Each number is 128 + 32 x the weight over its row's rms, rounded and kept within 0 to 255. Layers, rows and columns count from 0. Numbers have three digits each. The size before them is the row's rms in percent of the matrix's.

# layer 8 MLP down (transposed), 640x160, rms 0.0294, rows 573-613, columns 0-79
094:142055145108166129121145146159132118071148067095099097129117087072081132057110102123100115178113142169142083164113159117096128114123135104144107126180166139143146101102129196083153130113105188144084093073126112195122189098148114129125102161
095:132112119111141096122131091186114112073137097135128121140128179168091108124112166110097056108035128152139118129117145159144127161139116154165122093137134140180194119144119150114127090121063137136135133152061089111138073094154110144116060141
099:133144104121083174148162055124167132122079139202113128093146180141076200175125127119121135124127189200152121151106086114164063097160172154153134183127118155146098054103138132110087187121132107119134163176103105116137146149077125158140153114
095:151110125153114145101143146133133109140154115145153124139120153136190124193123129097181144106091155094131111203118116082131104084109168102179072189116050086107163170087117098161096136134143137143127135118155138096093113142081190176164128121
098:109140213136075161139126130161092085144174119089165108121130127134063127173045081139194127145085125155102091166122121147145134105125140101099168148167142144166144113172101091100144144176124147154138124096122117133120103146164102126083095120
093:133119124130143134169151130108147043171097170118113098112133116124130116165148159138098172145132199243165134210096089152114074129152122125130103109191121104162133145164115115169111069151136118125125166150171134132093099170146139068141093146
098:119214152135141134147157137143087175095086099110094046092101086173094120133130103130122107148107143135142115099152141109154142148109143163114099116097084119133128141065155114130151177208139100155101118137181167114174103119131116119165118103
096:156161128220106123091184124095156101139162174114075054089150044167084167116117109119127156172131171118115116113137079162101146154085132111136157106086135106108081117183160123163108105130122159098162163137158086109167163114109076138109147149
100:155096131166131164090133123151130123122136145156128121101125139123125142113160148168146107135087127128116127160120113108177137129154065122118144154168101113100136182134151194146147117100079163066132126146079094106140127125110100132105127139
107:210120083137112105163125192099119129182135131104096102128157143135093125161103195118147120193125122176151183140133140124067153116132096148112118205090164177088193128129122103173131158143147094117143136164151132124164123127150105143132127128
117:183141106149163069176120189175104124209084126152097172072170150159124197145081128121110162139167165152119137200085144179164163131170184134149176148177147166119122094137068080138166076116109104092142115174126115134184132130110154097149116134
103:123085149181116133132171141126112125181179142139071151160122115154130065111067115138115122106144160111190073069150092135092156130109063169045163077148148102136150108095114103086154145166148104104150082111108128128119131070175140078046180159
100:156191099127113220135118159064137163109108163159161082144158118073170148099076114156162098123103141134156146122102093164110112142131156121129158115054160125136126094114106074137161145156098149101082159127070133148108139092125125181098119127
092:095090143069143144129159178157150193110092099139100131195141177141174097106096092152171131102094133127125146057116116150094170106147142108082121141184074106171128145077149195157164146083134120166088101067160119139132078085182159098156163127
097:161125152174090101143168138149148117130120134178129157127087139164143155171146075123165164124127135047093094131154039138126186171080105122074087117190098105133115182147108107093170138095095152119140149145142117165162092125132187179065140111
093:097120152129133134096130172182090143123143147135104134162176130140129076138133181145091160154114126191130173102110167142169126127120081160159175152107152067155138127140160171126128134119148139161072143154156166141144111164114135147124137167
115:147122121101073106125108152134208089102114138130128158153105193115073114147146118146133100195116089157150107133120104156076113134047173137105091133138147132216144107082121140113124112102097138105180124067150138128147098155124231125091129137
094:124127071100128070099125084079125120126088109128120088109116139147083119090137115090119158098146185152141128192092165069173081165151132107123193116128137141107133113180103081105137089109132117153147146184151137167104161155082081139059156131
109:162159110131141128154131109155178140218085106118151151108119150048156140117074106113119049175138186147120092137064103166126133097183130113141153116120132166119167105106165071062119079130123092103150160148113139173138126142064108105199106115
094:147098168103083157137174160151081169136103107134116184064101111135173149079077084120087066141096132125087098077137100086092155173156135135126185145155085123094139107144111219137212127121129109137122101115141101123165126043161157170097161147
100:062085135152069147130172201121128162041132142159168113127133110154129148111108079138097095097140109121092096183091083156088107153120137119073094101130067127089148108157159064116106149138167123107164175122161126146100150161132108143118164109
100:172146151110065194078115057168140180139153138143127134116153195073100153164095119168141179148113166101108132090135162051178107188160119140144113139194123142138166149091148172120086157161131116141100159158152165151115138069110108133154175185
102:102149147188101095088121136120114138172105167173121101128150121116091162131154117150121185101139129112187106114073122101147115051078167098163151115113116041164150087191143135152098129032171144123141148140102110169121151143149158091114103108
091:121101148133079124119100139126053072101198163121138147092162100096178092152126142158127183095134164144116146113135158120086087182070137105180143133111110177096119103101137124123171139145074123156133148154180087129090126164084072147161140160
095:138124161161067164110140129093214068149186088113073085127122144097114104177121146117116137156073164096113184078212089129172142197133129173113178152121125167125097112128123129121100134134121081089162102090188107135092106110148143122152108151
093:130108148107086107175171138099104136171128075136152167122044113155128120125134120139156155151155139189108083116100151085079159135146140131095178122135157073154161144183205134166130085117111218137129121141148114152085145183104157086111145176
112:120151113147130095092109143080151101105113195158089147172121072158094061113128140173135152124086057086168135094148103169151109085125099158091104153115132093094126093106144157175134130127166145176127118079084123152132139111095156116102076137
091:129126102189157147103122133180133098107138160134103107177188074126094128128117134132150120117102094124087180155130087171140135134098087136200169157131148128139161197149085117115106174140134099135096139092075168143130193152111190104115155166
095:116120071133182129077128082163172161097098089079148133077130192102133141145124172164151127169164129117135113151164109142143122039160101206117158096097112138135121093095136119169129140143124100186215108129104114087139159150136121119109123160
099:096167094139189114097100117079119098162097060143093153131032146135075103117118138033122149154172114152155118113122091088165091135183109163115098127136193093107186096117140141140082095074120170095111134098107122092078123190126130116174100141
106:104103097130130166108113132099091177159117113130142062150171162143142078137140158090067090146125055116149134096100151079096139131138103143122095153112221121092142094091052160110152161150135141121118129150119164137131147129159155094196116190
092:181117126137139102050181118102104154188162116108165119135108146166121133062090130145112106103101154106182101128116125080196104172095074088206113097090137132109186162125166110130201153103082124110170145138176133122081142112122120153145090167
102:089119090130167071074101068113151095141121140139115086123121143050113095086125130135131104135175120173160096145156164217168134168124127125128091155049121148171085148120150095162146101138129157078104041082154112119118147086115135168134083126
086:133190100207139097058192146101125143105075161172081064163169098144106112121183128179100136088126120164151108130163127165119148108116144123110139122118160081117142156070107096156125162169131116168128125086122116148110142138104185175180065167
111:079156064112178145113172078125116141138116077159141125119139144133163118092105092120211106179182085100129187153122134245092119137193117102078091132121159152095146130110161101152127047121118134176106083129132180161097145115124138157087074135
105:128157137065105147188185165089128129086115122134097147118118140164136137094164125114180118134099134107154157142146191115153149132161175195133070091096124121109175094163127168112109102122113107145073137166193185086119110132125130152150171102
097:172107118105146121063133068082091065112139134041157132132081109144146157119186167183177127105105130121110129117163071179127117141120108132117107128099136123106146154183135174110126092062134147158157140109090158090151140057114129111130110096
101:141143128186124170130105107120122125092134092123081171151160130164095152139097141106111100118150141178179126081121104092157161122122120119140224132159055148074203159152088116070114155115070110132161177132149137067057084088119101110124146083
100:110123145121153126091095176154106110123092146111127157188148132110193075099118136143102067138148069125098105137142142130115144114233127136119118173113134167085126087123098197138143154100097110144110126156144149164132145123142233198122153153
097:158110160120094132125192058101163105173092086151046113079092109128126133081111091167131123106159110127180107123101121090118152123124079138184088122061147113167086111142150126156154090161102133130108108114156094155071125093082119111107166071
099:080169167095103130110152122147106082109149109143116071113174182055127185172164163187126145117139136108170128107107105169141112172123131075168176142143113139127130150180168141151182136109137129136142133127129110142099117079141100122099144108
# layer 8 MLP up, 640x160, rms 0.0586, rows 574-613, columns 0-79
099:215105144109114159137090088120188164151143138142091146076168168120148084139114132125148185171151173093179130109166119064129157139123152073087135152133129084114102107126102151129112151130164080135184128092137115166144128134115138110096148135
098:108104062105102186132100136105112110134093124106094094185135110111162165143099126158104098111160101134170128116134178127050188133119128122103177124103109159117074179166077098116176156113116192168124179078123140162105070176160139097147121140
098:093113101187101113103073122128188173131093050106118078151127127094099121115087096130125034141199163095082110111126128140099165133115129187201136087137109157068086109137141119122128065083158190120108118090101115155145148131143101164114108082
085:126133076115180101089168181133097161107064124106146106137160138155144138119161144202112108171109109116130094162157149092125120102134083130133088097068093062107100080113101137166203100116138074145150092107093166116126149140154116100136151112
096:117156110059164121149130169086142164111153086130097145147136103119182173119122141097109141186152092128113107103109168146134175177169135082129153060131173092112087196146139152100108197088148131087128074145120124072190086114134162103102142143
102:103056114167154090105183124150139110144160149127166104184128118112121140143073106093139183150118164160124067108162155056118105146119103117114150101105109140092088045086152169108098136089165167154178103158122096119149104143173152117111148083
101:094112136152148112133141122138134155106101161163132166123130085105165135161124142145106111110110156139168104124163171106075158048115130142152069154129184141077159126054156138111091131103104110163163134150151151156094073129137110140150100077
102:101139130191126136077218124113143167094149151111151138096127101107137093124156156132144117122147124207115160154175164148135115156102096154093153122110088159141143111061083140144113169062144144086185163155073146157117125155139134073130141097
087:091096196133216088130140102130086109140035122129128164071127126110135102127135102153103102167154110060129161110102121134161174153101129104153106176202078147096030137102101128115154104108145143114169123169165128140069112114113061118131155173
076:149098113136108137089093079114110084107122160096152129192092093101123067122208133147163122219110191095119150116154080104115110127108108138107071087082143102110083144163206148118092136119142169169107106118158064145114127145144106144070164190
096:136134128135105152111126123132184081055108119154131100125121112077145171133196120101071097144182114172149120154137106091146118141114129082158137147139117159097115119106098196105098117129128106140130179112155146107173112168093083187180071123
101:146126129149119170153147096183142046095150073139152105146112173136109146214180225164127176085108103172213122151119176112135129101109085140120093182106146109163132155111106083086084102117164098147183137120155091139153104065150171115121195099
093:139156140166130129084167124134160081096152135136147127091131084085105126216135105134074125156111074122152120125169153122165081112103127114109145167089130149063119123105138103129140122135189182105188168199126190103114132168100101114127091131
103:119109090077101126098115153131070139147151093117086126118138157139166129130085183124039130083095153148146102130056145097087124132162106119130115127132058135070168159117157116135098084145165060125116166152119121136111114145106118188124100097
102:111127123067134114110092143117130174123166147173144147097162123164140178114096167201160112121161118129137173132075105134160160091107116197115134176113185155135078123160105164130115122088082140163117068135097152086138205106114110112079153095
117:137117129101108092143117169143170103189061124084126125153137153103119074094107159157118122178151101166164149157144107159113066102051098167089087113127105153151163159133112153084124093134125140141196144060122126113148090159181212120106163103
093:133178153054184094062063144073094140169157124168188091138129134134124173134121119099133131123151131174087194168140163151118151110187102109071176123134068124083072140151135127061110108149101125102162120133138128114184056145156104084079128115
088:117060165155143069131135118093126102134067107131151120104135143135095124071145150106115151075134124079105143114225114102138181173068100142131075099125154083133094098098105145128052111110157183156119118121149161107098082156123057133117125119
094:136127139147094122194140098105183091199164109103157102035163113141097132136145132097134138153143134157172079116098106183127082148162105151148159155114123109120123152145123075124123190181177133155116106143086155090129082171160152114060106094
099:179123130108195133123130140185119128149168087083072113132149086170136105132093189135137160102172140135079128095156149161163118139035142153185121213132152115134119131103163148141160137094144098131093127116151107200156095092134137175119068156
112:135047144100173071148098107091151166152159093131176122141142126115111152125086076123078063175141130121086157136135137130123101092074150107168169203163153103121118061170077137173139107110058093146165136112083074080137167158106159128085142126
094:111111105077143111169090092156120093180119097093118120118141097143147094164111149078127103152161119135126160160148123147128138115132102159092093090135131183064134117078103119133084106147110102059166143114132102071128120119136041128178129131
102:163119194141136136146142043139193149132119108087103107132194118141118110084084148166113088123139149123161093173114090108157135064097181193061140149137129141143104135080138126105067144136161163113156082126111064081174096158139121102182077107
103:154130116112112015119148153171113150163163126133175128125090102125170135142140109078122049125152131149133166138094124105126149120161140113164106099052031117144116112155137166109158175087193139200124073132057149131135111149088082111133114116
095:133126136132139168156101145115133147149075164089124058110191114088092163123128172138133126139125153174090202192186121184169127176114120117138103134139181157107120127079086139165112137171090086112145140182105146089232131057198093133161132121
115:136107173143153104203139122156144105143116162156066136121164144169132096134133084148160080110103106117142119075141133133133154189077134180160119137141185069145133103156190117108173091122172120131138116149099152126121118103108101089111089095
091:118133178109160130102187149146132086127095134129154121063145126137161069088138148144116150144147103171116081081156124172121139109157116143084123111174062198124072119075147119133123100177057168112170122109132138158119117128075141068123172096
094:159101185137147111146113164096157079163065055125150143140165181070181179151082120164109094116132106185084162109151099091093140126126159117126070112098137084173121150126145164084110165042119174168167128111179180126128066151138125112149106135
093:198142142086146113103121151118137158109143155127162152095145156041092116076110140151137050137098110092082142167180112228118168137115130091131143059150110126131112119114097126116139158128196156194120149100073128133194085154130121107167138117
102:161093162094131098135079130141124105107171149129079176074138183136168175125092091165094108095117181070153145129090106141099142145128154161178137088110117141116107099174124154157133177085080162125141067131129052132166085124162068081130131156
104:120068156177204141109166104077143110155123100144152103130134094202170132062117190117208128134097137110129098133132154102171083138130147145123140051118101165120138113153137106148208167171122119126224134199151109133099123147127088094104135140
096:163107137067140205123142141151091115143160108115127062172107109155139165109122087141146121107120140098084119143098140057094137142145130112121157149131123126102138111149047149113122175109121130178184165169099147195144161174118135105135154156
096:138100119132182168167126121156064162123122135101148158101128167139142140105150068129145120121188111193042126141108112095152123159121130110162092187174145106096115130161146134117200105073148119135133106112139147152208098125147096080074190123
097:167105179142149134143107154097088129122144183162077141100061140091109096138113152168032128119053141117114110090121134022087126109112120155153106167153086111162123102139069142085091135122114148131141109162114163085172110132141113108167121140
103:069108138139164090136154128065122088123131177135142128095130067096170168153106123140090176141098174184133114145049088104067215155089097127091130122098153152123105100121103179103066101187186138068184181084143097147147099165122119110168106092
098:115170152116138163155134136195114185115113121124110087080154140110119118097147136153123115096119080175128144172062145118077116141124092104058134151122147121088133019065186107081161173119136137141119140157118119095140154203068153103133230106
106:154178121128185108140077126140151085209101076165173152098132127104150149123185157160068108177110096130173179173114108144120140134159129076088135112146138122042112102189095165125117086125119090114125103157154119120119114133157072122071138098
094:175127190111095157081141143140108130110123135102153114147157124089135067120138110152152086081157099153162104116178120118124097124143150081066137131055139147083145094166063117122068158077169065107076149119153106061074081121166093121139100119
107:100153168144113105102149117155109133137136128159127085158172131111108163133188136152198164094185187177153125144156145116076115100074168138099133109204123146121142177135076094114133156102155120112098088131121134098138118125110123158096112161
102:161090134121180145155146123168084173168107102094108159161082141108156110148154159089136123170081155176120105128109078123140167131163144131083047085109127115116132151140102133102101162156052174145106172097133185115127192133068123158151083070